Weights of a small GPT-style language model, trained from scratch on English Wikipedia.
Size: 8 layers, width 256, 4 heads of 64, MLP 1024 SiLU, 7.67M parameters.
Architecture: LayerNorm before each block, rotary positions, no biases in attention or MLP, untied embeddings.
Training: 492M tokens, 15018 steps.
Each number is 128 + 24 x the weight over its row's rms, rounded and kept within 0 to 255. Layers, rows and columns count from 0. Numbers have three digits each. The size before them is the row's rms in percent of the matrix's.

# down: layer 2 MLP down (transposed), 1024x256, rms 0.0162, rows 945-981, columns 64-95
# up: layer 2 MLP up, 1024x256, rms 0.0144, rows 946-981, columns 64-95
down945 100:082106132152171131142115147150124124065104146124168131080154140121111137114084095114129118086152
up946 116:114136103141112116107116176169146126127075114115123116096121151138163137132133154127120077124127
down946 117:102126117116167118154118133129144166126123143155140119118115105123135145081145091118118160130131
up947 091:150118090118108185083111113144129064120143175165152103168157135114166133111098108138114158099109
down947 094:129102148116160155136088121127119140137155135142149193134133130143153133157137148135101161104146
up948 095:098123174119105127101112175114150123128104113107114142122154124138153136127151151149161146133131
down948 100:143142143106110139125135131121126111143098132120116131097116132145106119104132123136118153125115
up949 099:135113159114138120157166135111093150079133146061123125113101138121107144134114110121174094156150
down949 100:127115133155113132120171187112127129115103105124117113129141099121099153110138142142110084139124
up950 102:120128087153128107080123122128166112102121072110129146137112143121149122110099145103134138092132
down950 106:130127131124173139085111098151149132157127149097137151089135121114113122101143141160125132162098
up951 107:120135110128099133113130172142138128110106147123126106150117122107119095146100114136104145103133
down951 106:156120130134150121085135147147128161118142118113170149124123126152126126103152074151106135119126
up952 093:127103119109120073120116136117134087136112157093127161123128121146109203106119148142134111184095
down952 100:148072153141099142122110127095135144094136113104135126137103173140123139165159157138111084133124
up953 099:124119146121129112170160177111133149110123148162134123101120156143109148113138134149142111150128
down953 098:126118154145135108156159148129119092140120116139136095172111117131157168129116137121132101179151
up954 103:112129096110117124091130214114174115158117182125169147106135119113146136127103171151137115118089
down954 098:135112147130144136091113088139123138122125137138141131134099113129165172159169158116095115108139
up955 097:095106113134126105118139129101115109175149151122128128097051144114140111117118134166163095114136
down955 096:117107117169125167101168127163104113136182124110124126101088099122129140121162102144149088108095
up956 105:116128158112169135129126097132155152129147097132102066140096124152091080146140125126115114148118
down956 107:138122120153125124098157117149138145100146131115130099155122135140088090147101131099086088104133
up957 103:151069094098144154172113111102080154139128120131088121151113144145113104152152111121156143119170
down957 100:103116106141135148129103169154109181112090171134112074150113121088152138142148088151131119143185
up958 102:142119131134141092093114110087140050111139131125126192142157100140124154098116136120139105128117
down958 100:128113162135102142115138128086156155115139111126129133100136143144117140130186108103086123158098
up959 101:147114187116107151170132115137071112119151119106144154086105104144157154132179110119154157119128
down959 098:158119125095133149103093148086089149118092138146117152122128138134069137127116144138112089139126
up960 095:136127147115161111142115129122132126100096127098112114062111110133164134110108101158155098155140
down960 092:113148101140139119120109142149135145119110120128096081124120126163158143140131109092141145172102
up961 097:136124116117120142105096149130148094124120168136142121171106136139089123140195160126159131094163
down961 103:136131149135148079142103114119114110186132144128125090116115106133105175162145107105132162171127
up962 096:147159106124111107125142116146112133081170133067115179112081156136133085122161144137134089107136
down962 098:136104125156163088129143135121135069144148137148133084119162100134106125113122118117148148137126
up963 100:110153163138150105056125166183110152127144088108144100095106174161091142155112170118138094141131
down963 098:131108139135184103134142129145093081142116089127175115111110109118126127089153107110116124105135
up964 101:063143176105137152170137112146134115134131139096109132080113083115150128092117122136112092118123
down964 101:148108105145098143071139125074136144148100107114127123101182150116117123115134105127094092125102
up965 097:144108081122149106102147088123144096122101129091159118092091174115117097129112153150122112112110
down965 092:087156102107122121139181133124139124134144107087140146132130095097121158145156154104151146107118
up966 098:123119100141098096138149166114102111118139159141077102145120116134118129152134153151138120113118
down966 101:113059102164123119125139125135118128155141106122150130158069129098104139134130133142096157169153
up967 103:119138131144088110099115189155102193124084079136136137129156097138103123125154106163118123158111
down967 103:155137127120127065184127140114147139137149109171112120147116155186168120134114115143114153153126
up968 093:121116136154137116136147121122105178163131101132088081130098143132079132131100119100118160135137
down968 092:156126112170090120100151102114112147145118081098133116123093151108138122098126138111116122126133
up969 095:134152098131112152119153149146164135136107144106134151085167132132115117117134123126141094099140
down969 091:106132099080174181127166099127126107146125154112137124114147078139125149159145143166141161115134
up970 105:134078177095128139127145099095116106143137125110117142118161150127126149136130156125184062149162
down970 104:100124137116109172133153163109161144118062136101102081145128117082165156108173137120141154141148
up971 114:146138176093108192166140064124091139183105185112134136098148109124079159174127102083134096146144
down971 112:131139122085133118112165123120134145092115103127129140150109094097123124137121174123117118096151
up972 087:072126220104151110147137103074128095110122147093112107124144138133074156124126112136110135144147
down972 088:109164101149080135129135152086143133116126104140114136114180117100107103124172127105092152122121
up973 099:135141116125185136121104107152107133150101145094114116172098161131117100125116143135132103118122
down973 096:118157118138119123117120099153091167174147133132146147085123148161097151175141132106133122126131
up974 099:139136127148117109150182117096154140140160090108141117147121109149129118125125110075140169130147
down974 098:105129105110144132115173158153118129132078123086138122099163117089127128139122133178153124135109
up975 108:138129102102120115115135101122157131122135156131080166165051126095142095116156151181137125125132
down975 100:077127106134125130107164060144140148119156138134145084129124141139144164141169131080137128123106
up976 103:096129123125130107091128136116146094084124115094148172137120198137140147089104139100164154096120
down976 110:078151125114120140169119157155149092140115086149106160131174099136120157114163142133118127094105
up977 089:157080119142180117148167103128121169128124101130103043132150182121135128128139125110151129141130
down977 091:118136119100139109139102170150152114154139129124125092139150122118117121146123144151150112142156
up978 095:141107132127102118148128102126108141093146136131111193122118103184118114142116109115152163144148
down978 096:179132095108057156102122151127161107105117148157109163122134124154074098112130111104114109135166
up979 091:118139126139097137140127127106149143129114119114185086098166136130174128132131115134114093137108
down979 092:146166153132159113147128130110168115124132146155089108140151083143154114104112138130107128114105
up980 099:146116099141113146152128145103118183108151169122102120146100111128162148133116099073165175126122
down980 101:116129097096167105097099129173123128129068141143106158132138126133112131113137144144120107152152
up981 104:136123134166124157107149090118107138120114123101145140142085131160106097137183136117168116153166
down981 108:143169160123110145147082109122110122175121156105127105118102134167110153175101150102131112159113